Weights of a small GPT-style language model, trained from scratch on English Wikipedia.
Size: 15 layers, width 96, 3 heads of 32, MLP 384 tanh GELU, 1.95M parameters.
Architecture: LayerNorm before each block, biases, tied embeddings.
Training: a variant of Muon for these matrices, 131M tokens.
Each number is 500 + 25 x the weight over its row's rms, rounded and kept within 0 to 999. Layers, rows and columns count from 0. Numbers have three digits each. The size before them is the row's rms in percent of the matrix's.

# layer 3 MLP down, 96x384, rms 0.139, rows 0-95, columns 128-255
088:527479458474490532516525520505475507490484570475473508496488485492525488494430513524504523506542496503496512529508527537494510510461511468521518496494507477493539509531482489438518520518453474494528484470509457476519516455498510487497555531524477489518519464502490509458508492511487504499450502485505504498514483495514466462480506466491454503513480484528520496547500499515508476521539
098:466531526487492507497513494514486485524456453471514505540508506499492523475486484493475498477474537496445542531472482484518542482471531478501479522526514487518483491475526487505549494535505495465485515528507466480454502508480503506514496510492492498472521533459478483524497479505504484496536503474475481478507532514525475510493538501476479507500519545501478474465507482527539470511476
100:499463503526485475501480508495495496532536573482495446517473532485534469496491503511475510514517472516515484512457487472466475560426482523495546451488495512502550541526497501459488497528474492521520463529492490508501511442563482525511480510474428496503491510526526508508478516492469466493494456530531481464487536464522510413518478513512465478502502516495537495514514558551520496481544
110:498485455519492529502520484512467469507508551485487502512464488488518526479515585491509506543453446516473525513497495491526523461505506516505527514495506488497506491494479476535482494497536490495519519501462490470526511500489532510493500483494470488504467472489467522528431508553494492463477452509505505512517502483462487496507539477516524480492498507499506494500504505453468483472507
097:463538521498506492504487524455480525459501516522493485521521485483502528524508550476436498503527444482534553493498521541492524499466472471494498508509552492494468501502559511514499465513523500470473478498490489502522508552482504478498504511509520531462539529478485508566487513486502495488461450514513541438532517483517486513531465483498482474505498503512486481514504560504505501464500
106:512531522512490519516488497471505481508490494477484501493546458522448536523492540494543502500511513493500482515513494533480493535499504511502498500517479486524490470488473522486539553558500512510476468541522489461484524488468513528535528528517508469506463529463488459495506539490480540538459531512513514510526467488454504554512501516509454523499555517475465561510530539480517460490503
100:494537508487503508464458525487502480516535521478518505495500512465500521503509490522463519483507532465493502533493500481471471528463493502540470503488538477525477531504493505494483487437495544468486517515466527503454504543548486515496519520492521496501462505528499490515519504483473493516479485494531483508513550506528565514450505493495519511477458450505533491483468527483471455499512
111:512484430509474554498486511490505533496493515516491522459498479485487501484532527533452545521474506522506476484518489492452480464482481478494524502484463503452554486481480503523502473518541517484464500520479517479522532538536498495511490537505514485526481522487513488488507536512495503539473505500521521519491496498460485509501516473513482441486499490503478491440499522507537472519448
107:508523465534504544461457479483504540528505513533515541537537481514489506523547487442462474508493516513499462453524481496487498503531489517519471513486498460505485518522467492515490468522452452526489513501490472534502534544522483525498529510490533474528490494472526471482446490494495491535497528515538541533496499520526464522462483483481491526544522488511489506524534505463480472488449
100:503519477541498500459475446459464482465494544460493503501532449491517476477570500465536500518504450525497500475470525499488484466505491518463512498535500500526505515463487465550546524505517469492509524540511475495468461523509497472481521557496493501482481478449467470514512537527462459486509502522508500423508502536485473544444480519551476536476541454502480515483477474549490489492485
093:485493479510503476511508522495439511470500475513519465506480547480481503456528470493487472482514498518503536513544489530506490526499492496511490527479487487542497512524499498505458440440493504478539523455505485491521475515580490504501489512487447498515502513520482524498458512497490521496533507510516539489479525520500505512515472504509565495501455487486443487507512431430543502498533
097:518450481517464521509543472504556505513499481476501506483495512491504514541509518485504498467453502505509444511535499487477544487490492465515508449521451478526521521522472507503501518522490486513465482480518507500510499485518543483513488494504477495537486471526506491514527530466554517535516478484526491508464507502467528481479523497471505526495515507490505471444569483475509523465536
104:455493466475509520488480495501522509551541419477517500489518490528538495487502489473475461531503449503496508501471489515503487506512500478548529535537470486511477528557495548539479516482495499528489567506508483500528496534505503467477455486528485531478534506527500491486484518451510487497495477524494542510515491512487500477470519482493507515506445530527500498500513507429475487480469
100:472537493509520482473499468495545524509479448505503521513507500513532532511508535490490496467480495491570505505492539514463472513471550517513483507484507523528489530485549510514523492492507519517499492483520499472479512530537525475524544472508514548531502521535511488515507540496514477495505524534552485540506514467506501496506499450499493465529476476507474516532504521460468485487477
093:505497483494508479496502463476462538504470473486526533500514475521509504514467537536489444486491521446522508468507510460475465539487507523466509504517496525484508511503527548489495453516451497480545518490491487460502486489485507486518512499483502527509479544523499497498489492498491497490437511454413538482528494479490495472545482519502508473498490502525522474458531549523550548488503
100:491525527469469490529502539465477529482508513530452514494509547460490521421526532485505493453492517528539492463506503511486498539495502498489515501493524520503518464501514507523526483502502479453481474467485510486506521470497487545477486529518526525482561497503505485521462486488520470488517513500499467478499496487450451489500481497514460523438503447498517491515458548476482492499519
106:511518497560490494505506503474541530498504511501480481492417532465476498473519468498511526480492492506503530484497494526504489517512529459452522520501506507506485517517506492507485530493525509500517462483517483475485508509495502518499486519517458497482540462480539563529522502523500452494422531488521441523510484495509502553502488496538476517505476515539500454526476496437549485516507
097:518511534478537538487482506521538513508485468542484516500508493490527518491457471521509535518493481449465523526502463473508505493536477473457481483471520556514505489481478492563476549468518493514568496502506489476506512416534452500500480500476526513486496497508490497494523458497530506524516506530501511484535485523456496490478502458507502449511490572475504476497497491467503481541542
106:537457511472507478496498527565481482518525475480504499531483510442476484526510432568472495487494483487487484474544478503519489508539515522502500535495501475491510521542531481509485484514466558554526499524520514505557512509463511501485496473474502518510531522559488439510510443513507518538521517470482488468495502487537503503513484511467459490533514521511503497508474431521444522490553
110:484502493520527503519479512538466462541507508526514520464507519525524458500475469537497480489490501473503473482478488491492484520498489491464562497497469483474493518489491461469484533481476509511437504520529536489481465538527491487471518465475511481501459463446464478478499479510494467507495488516501520493496471499497511505511496519509619487481504526481488489470480427526526544455502
108:526529501493499505487518470480528513507470511496536499498484505487494551493504484496481503519477509523526542500524504504526477495511497445533498468526535463505501515521496518485444496447467483465495500504514438447529493494502508506519492547509530511522513512532512502468499480494502522497506482514450526496508488482481497514473470526477473487488494518507475544465484571508509519473470
104:498496523523511463517484507499501526471499488517481536534496509519441505463544503500515522478505508524494480478521496461455516480530539457502479497474505542491479513488505490501521520450511482501491526499530476505520498466497465513514481523501501539529444477508513511521496524550483506506550498490565475499488502525501507469484511486500530480486478449523483492453465496523503475491504
099:493504499507484464531528503493481475537544489485487539537480490452517533482528452554482516508461495490532453509442481490421509568519544487498488508465480504495502480464498517505515482457529477512491514529508501513482483479536522537511488529518553527500475434476508502471522488523484480509544508515517486555497491463511512482494499449519486478486497508510485507513503510498467563525507
096:505521501479497498532516471534526490506484559469504501494485528539490551505506494474473495484489497512509466483506471490506470526485492520503557462505491483499504481521464464528456522529503512472490531475520538532501516469536485571538479534507525515446511462488499526491496477495533538490491513502455545485532492523450491502494482472512495492524507517505508484498430513553518494497472
095:497480553462451479513485444486491479494516517478462515517451543506472457488484503489520439514536519464533488478575494487508500534527516483505495495523530502526488465513497505485473516505518476515452501508491475499498481516478485521530480535532519493476488508512542484497512527488503515422496534526457468508498469542479465509466484516531478526512510532479528475515491522530528467520498
094:500487425494493443509492480530508517500463489514501455501529422527466517517457520454452479497493511496487474491532471516482504522549534449478524491510474470462535513513524502480487501519494496515481498513522503507514531526477501457488490491514487537536491491512514510507485500505490541534472436512511481512508477478494492486451482510503495406474481485482510483493497486501516561481474
097:501496481545519491481527469521529506507468475505465497555498496527514521489537442509561498513481494499495471487534467508438508503516517471514545507485490520461500470509487464510511504468512501466458469490476527503513484498512505516523507490519521464505468467440497485468532492500487478502500516480515517508481495510504495485537476471540558479532512495481541482516472459534535480500473
100:491562485484479418466502483494494524490535509488522512533493479487497500532485471529447521462503509531507467485438511527469508516478526472472549526536507508503523467509474482471466541511489481489482519486516518504505503494521510525483508497508473494431480494480523512531509497464502525500480517502467512499462515463523527512497462499508525533522458483539477529473468516473505505508499
094:487500560496502474476494539502514488569467534506483520515521522514485496510520470539486534496508496456494482520497486521508514513470478512531446522495485512484538519476509558534486435526461521488545490521528487512472455502486506469499489489482518534480491505524498486487449519530510499533522501502496484518494479503510496479510519519475485505463490499463509493517518499519495513481502
099:507540522514495520481513453481519497520483510528507504503500520489473520491469541507539522512464528491463479473433491514490508493536458507498481529487492503523541515478462487538497513531474511477490518509487464544493523526469502509483496476479534456532526521504509521530485468522502482511534521485495462476516517525511517495501476510516447507499477466488511551507491520531539476527488
096:528478492515476500503504507489457477497497540469478540469481497439520473520488511497483488498468552497497518561496504515505509464482500537497467503515496498524502464520495526479521511500516527504518517480542507511517487456575505535460459480474500469504508499487482510504465497500481454528522492479481508531481544467501505449520498539464515520527529561468518496531473501541446500526540
105:513481536456466538496514545464563499472463529528533479494536508508470516519502492527466506486485473525504519500492513515519439513489528507490484498542531476536524522470508519539471445490484506488522519501473489517477492431482525486528523515462549533502487460488511496508488487486515520495454532538492480505501487490508531556476471493497464548484497506477516577529512518468467497521505
102:480493514505512488502526516521495462514492461536515523509517515520507536552471510532479466485499497472485515520513509479501493495434491507491492509503498494525488477484513496530462555509517502489496450526543569502479494441497529505539473524486477502519513563514484483474510497518502543490518484502477500501474514513522488494490498520454527502512489522488483441496455503524488531537486
104:509527507486491461504509527465468509486487520489527501484529468511505510499523501525553495499487497460508506506498495480497509458514514501492465536538528492509485500467484556466535514500498493487477503515518501507454476441529518468499503488486519468516503487489483454514524533476488506489497475504535516557491466527490502472490505562480571534486526479485460529488502470500492526499480
098:515488530518487521528451473443522503526515503504514509511531471518518483529489515531473490542484515506443527523455489504464469485480479491518480516488509458519524515479501529520534524487503556456536503472498458493462514490482514517527492435446525504546538539492501531490462495497482495517511511477526502504520520509512508508545525491486508554503526532494516480513524498388521515469525
092:443482534480502496516505466518518482569462465506495495515476479503522498510482486502485521506493536497473484507483472533528519471498520521491497527516517465499487490518510508525530497504493536538498498457490496528543495511461480465517493474479522464525533523489500500479465481512457513531512490530490465491525493506504487479541501475481534528528494522452526521507505512475486479510521
100:583511519466509517526506535539499487473501498511496482475480527486515510497490531547482476485508468489512483521460507518530486496503516498515496469508493496476498463517490483468520456504515494525482483474569461486458462526430503532484472482483473485473480468494470508496473498513459515504488469548514473515502492509482538484464490477518592550486539518526492466497494453470500521517528
091:520493506513500494497506500523546477498525522484515504485477510518497470517505531468507504518559505492492539529513512500560534508529475526473470495521495462476482515495483479476500535518527518485504487490513556511476476486476510480478511458511496527550504516505491525453551522488521517502495497495514491527506492507500532486521504499482541498490521551512482480515514498440500539496491
100:515498486501503531494499484542527491523480488502466462533521501471546531508505489467528488492489482509484513438504495475509503456511472482524520539508451492542511499475426497483516520479482508494451454484489484544501477482493506496503475451515466491541492474517491516453502511480458494482518494499516434519481519499497493496540489504509524555509524473458500503464521491503463503516471
105:541487506499494534496482509431533556499503551514514535519495516508457493518561489536512512500517482467513489448483466506529491509483477512451477472515488564509482515496521480456474515495481496475530508508468470516510503486469518468511495483485529506569526464483498477516475468552479478511500494457498487539483478512512465511499509462494486540457543505516515504486516527489487485505480
104:505507511501493487480513474500509460525506444493554529510502435496508483514454450498566511498500517471517521520465489481506501473509501537496495523518509476536474502474539491500507517511466523520516470532497540494483465485532503533516509482515490473513511449467508513481528492539504486497520492550480536498503472502523456533507482510521451476508513514472527467523494501516495490525524
106:517521504498482515548486516521467493502496515530522508492511503515488496523528472452491517534492498533477471526503563526502540486492517487554492533486513522494524497515524507534498479548470501505511511478500513493547530517520479526492462491496490507521520513496469522472485520499516536484496500500504551482495481509511538480549465531493517548526496478500488512506530513473509494500513
103:519504469530501478487464533502465489472489469480482454453516517480476472483473490488455498506539556541515488548488487468489488523496495522498479499465491487464497505550444474454493471516471485506450499510508541459466501484567491517514483516525496487495473517429522518513493496481515488447509486493498523489488535476461521495493506538532508504541513486533465485468477501510511511488479
104:519479484461429466546467504499517473501464537529473526495515477517517469448496487493503495491535522483459473481487505480502528565466492471503483465508534517522518478503524503480461476491489465515519498557486499507506524485488507514488496515484470513516513477487514491549461496500511526527520495519522524445493492499505471475491512464477453502476526501521513505485448539584508490521527
096:493466518500466489550499503525458508472517516524513523470478486499471511505503493500511520526500526481494522519503503515503506487534473502492503545481479496481489481555504526473465500454507483522460530495485492479503465472503526518520527510456492520517523500514457537529533493495562531518514499508426505500456481499498458507512511540492533550502504437499487524421462501493491441541471
107:507512473461525524511488503553545471528512494482512482470491475486536481511511475480518517466477543509478538502492507494569477488508459529457522503525501500495506461514510489494533526482491508544509493502500518536497501545498509503489513473494474457469538493528492544494497512472487539520485514500485463514474540481538555506520446532496500487521481544519537500518485454541447536548537
099:571511494466538513496521477489480482471473439488539499490476484510512478509461476506520525516466542512491487472507464482491505499471539465453507489481484502475498502501475494438496479477456496507507517473492522508533498547529519515478504536478460486539528517494488520482487468515476465528546481492472450488478536450463473479478538460468525516466451452494517512480441450557483472485516
099:491522493496508546527499480521432445468517475490470526495473553492486471504519526495490529483513494484454472485559500481509514504507494519488495503544491511500503487526484493544539475524474536490456533481500522454514489519482483526513482538498495494480506519530484485499538517498539522468450487514449503477434493469488521494506511501499543548486495500501520520465518496485506480519539
097:459493497500506504464471522488495531491462523545550431487548485486529464460501515493518460519504534494506505490538520490521485498481490487501468451490517514472533529508535504525523473521531503533568517522520485533524519532529506511530520499461488551484491511520501506483463466477565495459507543450477555435499525492480464529443508479467478498474521491498519504533479539479505487500480
109:489512482458473496505493521496481455501525465502517517484533469534515492480476491500452525551503505516504493491513492461491535507523476477494467472517568535487491488504488499506507462490452465505495509485498481502500473498486519502525547466484495496510480482489497471511534531483549459497558503500509474493473484484464489510456544504476529522512501461529502497473503529430509568525537
102:510517495517455537483509526478476464428533556480478447514520509524527497542461541522524452452502508486503495485501510535499507492514489496528509486510519483504493508466521480458510528466511507459495484476525477488549474508537487477500507535510507447492465533484490493499509492518479505483506494465534480511478514517526462558491503498509551489497537507474519496526467553526495509488494
098:506499494538519501498506477509469501518515526508481471484480516541488501502534531528514517489554491543472486494490488499507484550478496496480515475462511499481465546528489506519497475552494485531541480492468559480515497526501494505505452498495477508513520492467566498505480513486429485492516472526488454495511515474508531514500548475507461525497478476506506536521524548457500498478504
105:453510508505480497505508464535499521528504500564526475523525494524549514487538465512548484523485481489497520503494488489514531499495451465497462480515501525523503489472481517512478540491498533543464469511516495490506508520393482488466499450498484475523452508524515489482485489502492496515525497491504449504476484496506516472560513528498570499523492540497505464473521513449500511513515
096:484475493470530507464518499523465521488453517521450502503473466466495509480542503494500508505465507559498461530494526509534482507495511506520541471490472542474502476494486522509511519481498491484532466498514534507498514493449501514481500535518489488465516519462508526508549473560493525512439505504571515486492513528504503561485510470473493519496541502528511440487485448475483542505492
100:549510494517495459497508476513523483487483498461473504509469489458506519538479501505435473522501528476515513521426456501450491505503508535508469501487483515498475511483512499529511518520495495525522529502468500487437496516494512500512486501521507487460457528508492499477476509489481543500499453515464486462521498519523495551538514489500494476575516509493470509552529491513482552507528
098:454507497461488503509526464477488550504493433501532501451501504451506470478495492456466530514508496520494494473531513460488505458532493499482507504516547471483501502490534579491534555464496482470474514510497520484465495515509511483491500483491530479484517499495511481502488518506520470505551476525514545517473474485516483457524483515473522497534488520515526475467501471539508439479438
097:452469479519492460470527507496520494469478489541491505512513475540489492509477459490514452505463523496509513515560518437472478532479515515502481484469493489510504525470455486534462531501508482469469496495476546513485529510523484491464515518527498499515532526502550519508562471489525481498469543476506532522493488461507487525486545506510475422500510474500517481527492536514512506500487
092:507493488482484484519529483495510494511487481482512520453522495472520506528526465538551486501478528467496572475462529506505473542503486522497506469486497522508475486510528489485518493452522500502522500443483486509526510487502500506512530452501480467469480473547494522493497451484523509491533483491474463514552451538530534503532516515533525523498516498482542486497488473461542487532520
097:459486493580504529472491508512514541487488515520509499517485521502527455481457479531483501489504476519477484535470528485491478520518415536540480507467493511490522529521525466496502505495517489511542479514476525468491540495454508458487526470517524526491502466511486523495501496509525503496494521481501509545491516525471502490518470499521491464531532496496515481521512468486496515531518
107:488495485529507522489511501512489489457507502479493504508455501478504473494517492514555495484557478493486471533527505521493506430519527515526483514489488542490488503502523489493508501482522488490513515544456465478509502492498509462494516473519490498481527517479533495488468426506510475510519498518488466507516501528519491546523501485496443469489469466480481501522514538504481476501496
104:469543519470472486508482502480468502511510514542512521487522508464474486495486509467514498496518567510529490496539525498491498513502467506520490489488508498445492478499524468488521495482441539530534503482522550516520498490516480472468492548505487504458499468492481507487518484496520499502495473480479520536474516530521484493483495489498465464497519513547534507522498460490517505539505
101:523451467470532508522509491526504487463480446515517520516494503489509480518439537474499519469494503459521491523523516478493498467520499537523464507496488459536531504505484471499477475512510480540474476490529498519495508555422524506508486496460492500528511488515493532525492500497548505501504509442509480517514535490519487504479471523507553459532535513525470519526503433543461444494474
100:544494487481513508483516486527530470489507480504482502490506515513534478487522500504523537509545490503494516514545476474488551491483498492477484491484516469452550522506530493502490515516504525515475495473489516486510506483485465511524506474542454477535461527532461487489514527479504542505526497512493460470550484448503506491501511516494466481483470538500465507514551506498503484484510
106:520491498498503417524498522522521490451479491485503542475497516467499479509509540573495511492481491487528516500508515475502464498495536511516475514482533533531476478498502486438497456496498510472518496513473491496466487508497503551511508543466508505493502531535487524451508535496466478479516502479501536529456502475483526459473477519526507473500482489503476505524548534556498540507501
095:492497536496474508502498502506492524494501506509524526500483522505470512481506518495445496489525490543484520516457507487523466466521485512487507485489545471511493527537521505502489495463525474515524533470489487450492509512510494528509477477521517497481511513512522503527539467504545478438538492497532528490527523500504507510497516525486462518542484510518505492525513499496537488472515
096:436559510531522471494545554476494479503521443447473477498517489491495475520506495497529513481507482494515522500517479501493520457511493513559523538521499493494538483483474508514526505491523494470483484490462484471492546482539498502482457529481469534478509494489478505477538517546480471484502461516493498501483491461496481510492497550489516459448484466462468540519480552502542466515479
100:458463510531547559458529554457495512481511541475508464507506466510458539474530519476542504561524474535497513540484495520512497497503460488518504522496499513518475493477460459469532541517575515452474484498488510501510528498492495471485518498529513492465488498493469484514489457506478494477458498496516507460500516492477530468497468460512467497497509456548445525499517551494482511471503
098:470496490525530537498510500493486507490501466520504462508492510539493522484550513494541477498521456512494483459509466486515521485550501541494503495495490509515495536502485503482479545511528528491489522518491522504532516470508475517536508488501512486510477493532490459550546504515507470502515507497533482502495542508500530494505519470512551465513503498509491470502512453541517468447479
095:498520503466513471482512493514507537516486480500504476491489484521493464500474499473510534467535520490487473494502506480527472509546495500481494490519505474453482506523517512490479435487497529484529493455510524486476526458467489484467481535462485519481549553501522493489524479461525481561486521533474455521485448501483506498492489535521446545470498510505457483496507540532516452497497
096:487506528502470518501494531522550509498482519548480530477534475498460506523424538461505527505494517502510502525514514454534434476456455534481503486482517474488493506525477487562549499536550515513506505464515517534477508465518521524485498505481443516479536449522526446485472480490520517528450524494496539460530487541485529488518517501494522498486510545434524470503524448480475485506545
100:501468520538498521498488514516508545477488450461474488501456495498469571483480535502507498517498477533494497516492554491507528527497490488531509473472513515467494493508493484515484492493504455578484471497477469484513552497483494516531508547543550502472511464486520511508523508508519483481484504495527479543500513510536480505497497523523521466515493470513479529478530470544493502502494
095:461492475480512492553482496532484479498530467494522474520515459526525481491449527475543504544484489474487491520521532558501526509515511490487481488498495455477505497494517465497463496475516507482494525474559462512483512506439518479491510485517488477478506501535453479520501517507513530488492536491460502468519489516513489505504535530500522513491508513523526495495490487507528502495528
091:466505485555513493501513476479509533513518532506472507593532476521517534533526476475514457483496465480498467470528487476532522457492472444532535533513499525504471523559507506534510535523507498531462502524480480488520480492422478469505497467491504515515488520506499518519516493490482516486520497511485550495528491508511504529469537532515461475546495489460472539488521508521511488510519
103:483543548483485545477537477514477479529445497478540486545508515492483451494501462511504491480528502469554471496436508488524524499502510508478487525485485507492512481489507487512501487493493492518504498459472443506527500453514509488496480495537525493494497502462505528485474536515530530472481520443480520514537511483517485498486509525478480494493493530511498504464476474486486514509440
099:497489493486520467477524519479477500517500433474485545506543509524455544492507556488501506505489490548497511486476507507474536526509505505488503486533502538517523506519500498524518476485491472511464533442535505506460463490520504483462479501482471516477518487484526554525518500490537474533454524499470511546491488489540532503489498481508444490497506486494451503510509507479491515506497
103:525491507503492504436468515454484518511516482524512456468494535499503476501463505473518527515557502491479501489532512541514496496510521522506528484493517519518500538464523533484484503491492542499538491472484533430485501506561459473491508492543506518485458527495517532477509491473516493462509538500485494480495486490499475516496506465469458522473460529529486455516543511492529489494492
095:577499539474461456505537515476476464524514563495502503465458508534486498517501556495503515487542511513521542517524498483462496475457487476472483513505524448561480495484485494492499434513488509464531462510467550515517472585502456493520510498496530471521488494530489491479478554552512554523440481483485529532512472521537504478500555490510505493476533477515493485504511506534509536433528
102:545486436481487516484519496491475537480537500502475495534498496517524512500491517502453486484527534500497482505488512474506513498483476455494537456550474488545504471486479524542520501505497516462481479516467499527527490497491508523466567476509500525472513501553495503524511500511507565462525488479500499560502488566495496507466522475514523501481483511486496487495516469484469519466458
099:517507522477525526452470503463488491541519514528517519514474501503545493496526493485545501529496492508499489496514515487535501532509525490512525486519474530480474504475518504476511510514494510525496517538531476532464492526464483467520479456492573491498454483514474471517560515496501464510495504515481476515518506563496523505499475488465499483501524522470506532481522454493504534511520
098:537481468507500472495494493476523508517533522508481490493525506525494514495541530505438521508456552507462462492559495503533473486505574525526488512517488478498486457493528489497516480485447492473489541498511491512510514534490511489530532525513530529509478523483497459512484547432468491504488465511475491459522534493488516501477535459482500529523485486496488524542509547493500445474523
095:478527500498484513524476482502496487480503496515468523448498512516516530520488481506533488492495528526492523535525518519485530473489475495503524498508520507511484530494460486423508566491529476495481480522523531522498487441482500496490479491526503467560492443480501520501533509481508489488528516529496500503533512527483525530536453478484490463517523546502499496501530501568496542505507
105:517466509484505507497522510513511492510517534465491465497503487493491478494521497500523472499481493528499519485471532486517480480530496491526536514487502514505449499508464486503458460480525485551456507460493535540542533527473504474495482489487499486456553500538484551516498484495481450509501470487507502452542509560516518525547488500434515502526519543504511528530510516477496542495488
093:554519528457498502480507521515516493501510477520461521480510464500472550529511470476528487513515495528468499476559553470510507479453498526513517505493477502508461510517508505504505493498516486497527521580494551512507504509527485508487475535527524530531532485546490484496489500534496454505501505513536510515458520462526420495490483515492511504450469495500550487479493512507512522459504
102:454508492519519502488458483518485486511495499514488467483472529499506458523478494473526504528514466505576497476481500548466510467495516473453498507491449493470502507507553465518484479520497478488505503517478531518480468488545549486489530459505456458502498511442530524496444514481489520458500488515486484468493494471497529472470516516519504551453515497481491536484494490502489522507496
086:478497475494513493554518502481526511494518468503487518484524468558475486513480496507480499494500467459497481514475497513534474508448506509474502498468494496509510500499516546525512489533484521514503483499481495497515505573519490521512483491520464557517520490452494478534514554498481503532475507485535534482477471470478477541512539520522533495499513515491508458483472463533474507448471
097:477482490504479508505484497474460448488532493500460519484430526526549491456501451476495504525497438493508511480431513502537503522463503528521477478480481512499462439470548487468516462508473483491529499508533526526513468548495471465479504458488501500527428520483461440528521531504466466499526509482528485465516497478487519513502519525534521534521523480501477512504499477499493553492543
101:464490536482505484512504489488495539470475499480490441510539495483462487511474447517478501484531519534504507511513514491526481523496540497489510550460494516473534486537511545531524480482468491508523486484502475500508500447517490480511491490523537496487500504494514515535473508486445554490502503523529498498506477486536535481498483526540496495507492496510543481480474453515466494485463
097:475486517526538523492483514511514527500525531506502551523512503499530542482525499457487482496522477513474504478499490541527539491546512507471519504520482509495457500526489521479502562494531489483450492496491499477513493457539494507468515497500505491463448461525478501458528487504488524445506526510509498446489515515478472512509521486548521512525524499498493527497473494483520483496483
107:482483522488522517465516507509511523497511443476537476482495522498462509519513512490457508495499494482490508500439496509539486501521511491521506535505542496500486489501512533494504462533495475466501525487494467475456542494503492519472518530441526503498511555545513520488495469510508531477427513483492536487523506497505531519459509516474474490470482466506542504514505551527487493508462
105:493508529509515505535489491527514448519513508502517522487502480492495479497431536521515513489482486462505489522541498485538512487495500514497512457506499495529511497530460482481524514548535500536525448554498487486499478505471479496458493481496458517504510475502495472463494536484487509547503490512463515478460486473483503462520521530492529445484496520526504486494528452516486502524539
096:529507543501463492537530520509483494463541548434577496504479534499494489495503491518478504445462491501526503529452477517466548477479500518510461466517529516481507525487482478473552499523514504480540527462503440510516493479521490517520501510530492523475488476509521500542521466497487503491537496464519492515518508524501489462514474473506472540485509457529534526499492510465491482524495
106:469480495514538452522521527463514516462473529494471470464520521490476473511515502541536544502537496533499466511539504504479501473509520485538496512486482507482534512445520501493474507483510484472505505488491494511458496492456546510479543486484500525486527560491503507510467517541528528504518503509512473485469494521482514451489517495497500490467493452471482498513487472454512494504481
094:467487546523501544511472493525516496464517519475516493507483499487536509490534494499494465471472498496531522484498487552509508532529485493514472486494490506472532542456500476497488480494504494481521537528500485561584466502494480516459511495523546495506505506478523477529507480506495487477530492504532512547459471520536468529520451515485469475509442524503487539491491503518527468477456
112:538472476536550478496450475500536527512522496483478501490479500507509507504506429508496474516515494509528503513509508490480489520483520508478486511484481509486505459522566496454468555493549494503529511542510529525463526517463507510520497516517468479513576522493519525496481483498470453527524508492447509517532547465519520491523509514508447487494501494486473511551482456561533475509486
097:505516471493482487503485515548516505514470542550508461539510490494553545504517507466503514516441485484504466471500483551462471517493504524496534495463449504494526504502499510493461503498531537534531492533492455539524490510520496479517475496500496509503449486477512471470481508454480504521504526503506535450518525486487487522542483500515515494484510482506516516511494501514465476543537
104:536477494470524544477496481508489502540476519477469508532523521486491515496497524530528469503486458467479564493504458512495538491511460480560522500520489509489487528467480523522516511538514522519469502489503500507541531514482515465497493496568526500493506512503508466483488513479484512512452526496522512527533498498498522507524517462483460486509502521498507490515489531477512523504488